From a checkpoint of a small transformer trained on Wikipedia.
Architecture: RMSNorm before and after each block, rotary positions, no biases in attention or MLP, untied embeddings, capped logits.
Each number is 128 + 32 x the weight over its row's rms, rounded and kept within 0 to 255. Layers, rows and columns count from 0. Numbers have three digits each. The size before them is the row's rms in percent of the matrix's.

# up: layer 8 MLP up, 1216x448, rms 0.0597, rows 78-112, columns 56-111
# down: layer 8 MLP down (transposed), 1216x448, rms 0.0579, rows 78-112, columns 56-111
# gate: layer 8 MLP gate, 1216x448, rms 0.0571, rows 79-113, columns 56-111
up78 100:084148117147115146117150080139138141139155153144146149140071092090117145080166095144137106151099225092159099144148110105145114120142168138033150130178116119092166170140
down78 102:114150094159106072118128130167101110120158102076139156142119144166155098126100119169096107129169094093099105152107165096129105127106103085180185128117179102125159112112
gate79 093:125146151115149130141103165080149200132126061166118120150161119078131125145127162134054189130111159153153089129102153158077137116091130151127109098086098201142130154162
up79 097:089156147128097115125133135072111103100162142146105104105146153139111205179180114125152157115112078111103146118107149123108065108129111179136161144044084094121138144090
down79 097:129132119100120162115135139136152122135083209153116151132157150161127184217161108098172118072128130136116135103212109108072178098116170090073152156149110134124082095121
gate80 103:104146151106151116149153132077134118127145120127124127090098133157169173195114085139097147170116147149120113158117137167123126093119148142110110134113121142151126110100
up80 101:070161164170073133149087056119137130177122129150124152081053158154094114119129125118133137090098126111186146175177195141106129092159144119141116132128167182140089099119
down80 099:142134132168107092112136089147142100085122134076167084124121117172072126135086089141089081123147156155087175120129149110083142119139134109143141150129125091151145145118
gate81 098:126190089196101095095095162141114169120125098055135121147148133141091139147084131118136147159142188121136232070066104058128098099115125148110053135137153129093144181079
up81 101:102141103170115128176103128186126103165187140146125115140151151168146106101157110094161068194102119145101158090147110154087083122127142121139114148195098175184063119097
down81 098:115141133139129148173164124137116127087132166122123073126125109133071126143099140048133169175075128113112110076169157086077101142139107167144141090105110136087133116080
gate82 096:167096131133182108122104028114076096178101125075118111155168086157076121133137150096117110122127107095121126107164231173092138148134182156164111062075072133143111112117
up82 100:121112146101156110079090189114169115103202128143077145120074078113120139126102126114169153093136158127124142123121170179063137085173060085112231098090227121130133085174
down82 101:129109105097181098097123163162133097156139129148131109093190177186166115141150185112180076109115148133166105147142173147137126163140152157164142075109137150151133117173
gate83 100:096111104112177184122173149161083111167137087156146187068098157167165164133078168131091151062084116202117114114138116175114121149110188133121142104083135146148141136142
up83 099:111117076161166153126124149119139118195139077136121099135091083162174149131095107156135179143132140095148134139083115122118162115152158132111103120068126128130117137131
down83 098:073091154133154152082167119191115139140124128080108158119133116131091167095116149113091156168183124151148096112167120134107159121150157101083123126121161162122161127082
gate84 100:169088180147119074182104160100104128119084148092132165119158099137111126101147202119077114201096119144099157165079172134120146133081115181155136063118120081211133154105
up84 099:144125140165110177216153162185120165150093091118164152164117119159174059171154148055100153155141137148101109131151204177109105105157072137131154127213065128139134165126
down84 099:132108108142170202152161181114154088105116164100132136098138052088161193170160110141159162136133100134127085116117139121132148118111141120094157144127131143094067120135
gate85 099:144090137161162102155067115141177106159125113133168146139127173120132154118049135122157156123078077155191122123070124112088116117133122138164141135116120135057141124096
up85 102:128183122213088169116133131140130177153147075148150181073193074161115124120144144097140128145106134142101109164086158118113138103100112148112159132123087108140126102147
down85 102:119102091128102107143083135112093080108127145140150151099119134143182063135191078162171164169163134160126150151078089158170090131149117105140164128173127174164117125090
gate86 099:114151123143203136117127122221143176164105147116108092183135100166144138130140089148162075120197089116105054117177112119105139148099075125128102071103117178165131101122
up86 099:135133160115131122123163185133131177215081169068129144198151029163158131114198129124131120125158112090162138192122161171165103154089119107124138134146087098119157150077
down86 102:120094141097131127124129138172118131143074068172140124191158144150133124107137131150129149113154119144137133132085109094052144096123124103101114123212083137160184087145
gate87 101:146113103168111157173169105075133108152134163146117129060125145150139130116103119128157159133105096061188123076099072103178085162101123142121113150140118094150147124161
up87 102:106167117078085116108063128111180183103106090142128115151111098128143076138170148138147072115082114145148124115134176112154176164119112129131144143141097135081090138178
down87 097:236115135136164140143093147118159157122108152137102155125176125112070116186147165146159136115130086162124138150097140149206094107071118079106122116141168143136098169104
gate88 102:106229178165138157156157160099135114107114196093156140100145095085127156106130132105093114142116124152150150158140133115124126087160148103122125116120157105092161111147
up88 100:090104105134134085145109186126125133100115140145045108192101125152122120173196151168124091104134124117121130112150199144096108118094121174084121156158109056158116078139
down88 101:086097128105117118092155098133060153161104139152159072151117138116172085162149128112130115120191173143103090118176163138094074159134139136080103191200094078109095076141
gate89 105:088124121113110136080175123110158103156117128133059120174123096114186060215136076154112134133140128109083157122090107108140125202178120100114090121028159126125127150142
up89 101:137103167062106178083100103134141127118086139124151106081116083120127181107215115139108058113061102080125073182115126168143127101181148118082136188134135117112092126161
down89 102:116153141146135104151117158183119109088191074173134115121140068112116150061156147045145127142137140121116100082101112121146107127137105122168131134118068114145158138157
gate90 095:154129134061156115113107141187156089141184109127133215132165106096130098117094047134097113100115106113125149133152131160130136135117107191167163153054086173123146200095
up90 100:124098110109175157073130148133103135123122148083103123141128117118130164090165077148121120097088149140125090132162145084156141088092174068130163124095155045091165160130
down90 101:155143124123127138156085145138114123176109142060128112134151058150092127106175110112159096144096108151131176081141101096167167141178149123149156161100173144119175137102
gate91 102:145081070164160115115069166102054104117141143145121122128053126097086162172106200135129147146103157155125164137150150107158135153118128145142118065114129141097126137165
up91 103:128165148148090083144113098099109108132152138174078159094184115148078075181166177114091105097151125168135151037085130126139166215068191103062113140103131119148105127088
down91 100:145098144136140175141174109116117125141139141119155162132149083206102148142105153071078112126156134152158109087116148083123110086152061139112102132127081118178085148136
gate92 099:095150055111188140206151101141157099158123102097141069096116107145144142193097187130124203120159176126179114197179118108092099094141093141107152198170124153130135143129
up92 102:088167105132140110094091187223106176161136121196100127178147149081164124122110184181136148138097100119098093114106156114146146090127104080112138142121177079112102090101
down92 101:085139144134085096100120097099134091116117164113105157174052102199111122139157103120083116089081156083121087062075157116162105134141061128119149127111103088155174133164
gate93 096:128171128170128205138134123121109165104212143101124157099115120168070105151125159108104146127129105181110232174158136135119063101152176144155122117166140112153123143104
up93 095:083159161110112121132133157075110076121148120079192126069173152134152122048133103139142139122120159180085147086128127105073125142145130144059143117141175091071120138136
down93 096:148123105168125138121147135090137099071113158153147123098117136103148093155146084087069142135161139132094150138101186158117171145141105105112157152132110140121114092100
gate94 108:099134172138084106064156161139211119155112123056087161127195111141074120113162063108111096134109131132151090128143126156093098105140115104082145121082121116151075098151
up94 101:134143173114151077084142126196136111078115136073168135115129119132155104173136163164127113159162126180131071080154148148114138178099116135070117125168125199079134093097
down94 103:110149068115112111084110216119173136133103143122158164095151116125101125109134120165085121143104132142139037113063103078153133140084110114151126112088158147094162098134
gate95 101:093150155160079057148089127147142120147116140118165113085050153053143163119128104187103167071100115108213130112091108101100122145093159176115110115118135167154135147123
up95 101:098107157178133128054155081055103142114184142152159081153107110160123144138172088154063116089066120103141147160140126131135100106162084128088125069111114122100109130095
down95 100:112123116122141094122142125124114049129147115106041126154148103122157181150097094116168141151066129115143118177164145099101082189090096155095089089040138167136168155082
gate96 098:185139096135120114155128155174174103123148129069117100146174142142116116131100151125144184099095142149124154127132143119160118144113126159139134160106142133164172108155
up96 096:090142117127179104110134090115145085108096139126115153153146128114101099170107117086164109135140168112159109112102162125162179117082123100080097112169150183062083083131
down96 098:125104120125182183116118157135138081137148135126143155158087120091093140124139078155141175078121134099180109079144107173051162062156096159081195065124151083097090180074
gate97 101:108124129159138098156130131114123139141097100189148112094126127149118096100143148146120086103172153172167147113141085126119126108101129088093133124114126125148096210091
up97 101:092098124085137135106152153107121109118122184094102118122146144152169091122147136155209134168190150097156144096081188113198099114073175125055178116128155154143092169105
down97 101:133150123163109077142112141104131124081121115160134183076131126130131087131164149093079150088112158155159101090128074125166122192115133114144104197132101109117154105131
gate98 099:106062098129096134133166098156117154103133133118116114069095110105097128049085110144086157119140073134175165068096116141151147090130098120073106135141110119164143117102
up98 103:074142108143084156140104120076143124065201153148150171167149150128158099220099168154116114134121152133151155126155143135092147149143123129125125100156163158146080118112
down98 100:141134134113161156098141062088059115097115103089160136132119134148162101135128132155050148136135086159169112129175102103079187118162117112145131167109137145073127082117
gate99 103:101123127098168138120149082094105121130143126113086143141119123120144161104134134016168184155175114176166099106073118101121130127162160095095100111169151150127116134176
up99 103:120164107135153130095126091079182169123255133159089171164149109113137120053114162102138139112100103139077118147114102106111130181137158123114126110113142085139226204075
down99 099:173127111113142154115157101123082145100131119086157146134136229140127110126166106091135142180138127147114139157113119146159147109152123097100096158146129126148208118107
gate100 098:103185156139168157135116125109131116191135092138121092128151135152143118160162144124092107120106172070160130098123135101128112081123123103129127155154220186084147167139
up100 092:167103146105170146150122171123145107092166127118163149159144143109193116147141093172171142126113089171095117123159139110081108147184139191093143074131145145067107055100
down100 096:147068115188168153117210194158124092075182139127122138161183117126130127122091084133142092177194187139103145148160112129157106112088178137122144159097172104140093100129
gate101 092:149096155144119086151136130116147145100117120124152092092150117170101176139083148102101132159073094143112116112110166099113111107162086109118182114200102095138107146111
up101 100:127190123172139087157069157167139113144175112144174166117048187196123124158074173140177190189091107086121099069125079062117146141184163190128141105083168104139098104088
down101 099:176160114152083045133170144098147081124124189121111128165201118033114141157155131105128148138150156160103151213173098102160106124095107150141072107071173096149161139075
gate102 099:072090136048132141101131074126130096130111131130158114120125162145090125104100107166176101150098162140135117107144152104150131095137145149089147159111054182150099095118
up102 103:137158128197171144128104158120118125119118139120153086104109055149108167147207176137101122118114160109189087148118130174165125154139097109134181165100184123078157140139
down102 098:165162230164156159163104070167136124164186171156139109183142159147119150170116093161109095117090102068168149155123110094150113150074142173155103125075121136114150108119
gate103 096:137132112095105133120131173119123194146090153153176157128161067132141137087181131098154155131137080146171162110201142130095141168170131163156101137200157119111169139061
up103 096:133077158128114053109135149105080092109124101177156199140097160080106161197169138123122156133121125095154137142117139091091110157107152097193133134199107176059177140142
down103 099:114136158144104139076187136124151109162123071167079144136074128148100106132073099129109128138147145164122131106100138166157131186117173134147110064214098085127120138150
gate104 099:168113080089100121144081121118151099120144128083114121161173090116154118112096142086157130150153038053162153109160133138182159169128100119090124154103160138150136119111
up104 100:103181102139099061080129132132121094185156135090153106212112164190144075106058137104150165120143130126101181098128078135118130079076102114100111077099081126085170110171
down104 097:126155025104085157067139117114197068147109112119114104093112144126083134126129143100144138137167126121152121127168085179142162153157102162148158130100170143135154129140
gate105 099:130132160144175127128100171113090152082094154088135107124125125147102078150148061118067128118139091129133188061110130129121138113159148121132128072119109139076111171172
up105 101:076116104130154068109120123102136133086077089111110131102114168142134098122140145093118139137117128100131148125096106143106108121125076125072140129174128144170115126115
down105 103:126091101187109130160134161143141179082124112146119101137141158157140117114116147121077189102162083136119181117191124112142136055104127098114142124097160123123113045099
gate106 102:115102125143104144165143137121154171115157120175123111185123168074187116149125136109184106118119161180141152129113112138128134084114138102115062101110122111135168145182
up106 101:182095074146112154173151065104088109185111194097092104136103157144156122110087157120108099110132139130117126138121121131097146141149139119025106132189139107128177095125
down106 099:108094073123109101148118110126110176109127090117168088112097096172171108040087089117123068144153104126100121160089170135068073128109095128128113114132136142127154113158
gate107 101:142159162142134158135087097114118133137113113065117112129117083095137111162078095083099079102105155092140172120138061103085126090080135106170091107136088079146163239066
up107 101:132047151096131136135076115091135133152135146142122120085074139088107163190189156123125120129080146129196130115138088156085137044121108104194107148136102138143137130122
down107 100:134090123122080124116140154105092116098130150153144097130105118161124117177167106132196187119127138103126179079133082055149146086102080097170114113134118154135113141133
gate108 105:134094077175122130110138158159111091161161110171146150166109116087109104154064144050154170110079157139163112194182120132079066148130139158129166178170079084092119148120
up108 104:148119103097114152101176113155103162145172097044187073113174162139096119154117104087093143140158134102135126090126128151130107105166125155110127076125180187133170066086
down108 103:097113126123119115181191138159161113071134114169052132133160131153153173120131098126139095144114109151109155145149151137139104160128163092114145138131117147107086168092
gate109 101:152098120101152098188148134159102094122129167175103085147129171141102157086155104172155145127099134119168095090066164085136107137088106190163195104180122168130059131150
up109 100:087147111135110104146160155132128141111105164121094158142132126150105091068143125097118108090170129163126074096110082086091154137116133150124159115218114085083179104121
down109 102:108165109146087097154079137136188171139070121082116168176111161122135130076154144195053166118165118078141108073101081100121117157167115132095159125139172100098107133090
gate110 104:132121133076150155132126098093099115134088115116161119164163113142113160207109178094081174126128117135125157075116119084111081128164105094062122147150107100148112198131
up110 097:085140129139154073155095143059105149075111141123147109070110087118098115171111134182164133059114178102149158134142086127139084176159172149100091089117119142149082140128
down110 100:176133129131146133126129114127128112106120109095178072118107162052099133140125087199089070101198158087106174086170138149156169096121171130115125127131150137105151122136
gate111 101:178155100118132169133137190160118109136127109115109096078095147108111140179181115121113147108185116132116063121097051086094111109142125122125092109132101118109095178089
up111 096:149167119151139153108088129124125084167126144130152187128108122178143088155092151134120147102096106089137128090132076120120114162093205127092085122191145160089070135175
down111 097:215072149137137110143170135107155101117111088101157108167108098123126118208119097072173170082143108180161112165175138133115168146153138172150146079109106046126129102142
gate112 099:106084142145111173131114079109118150152118110152067133081171117093120112105178126144159106048086076101195140184189097076154150159116089160098175142129135142098134108077
up112 103:119080161118117119155090138137050158128140099136138133112101074085161138108135146189111099123161139123138135153170143145142184131152140184124120127087172141125142054096
down112 102:130104154133180100181114113092131143120102149134109088175120169098129144123131177057160083100062117211113141102178147113118142164160135114092167106117107125172134105071
gate113 097:129149104144102106113060165148136147114096212165141097136087062160144098106130105126176122180147183161119066106131137112070140153116111170126119121107115121119088146222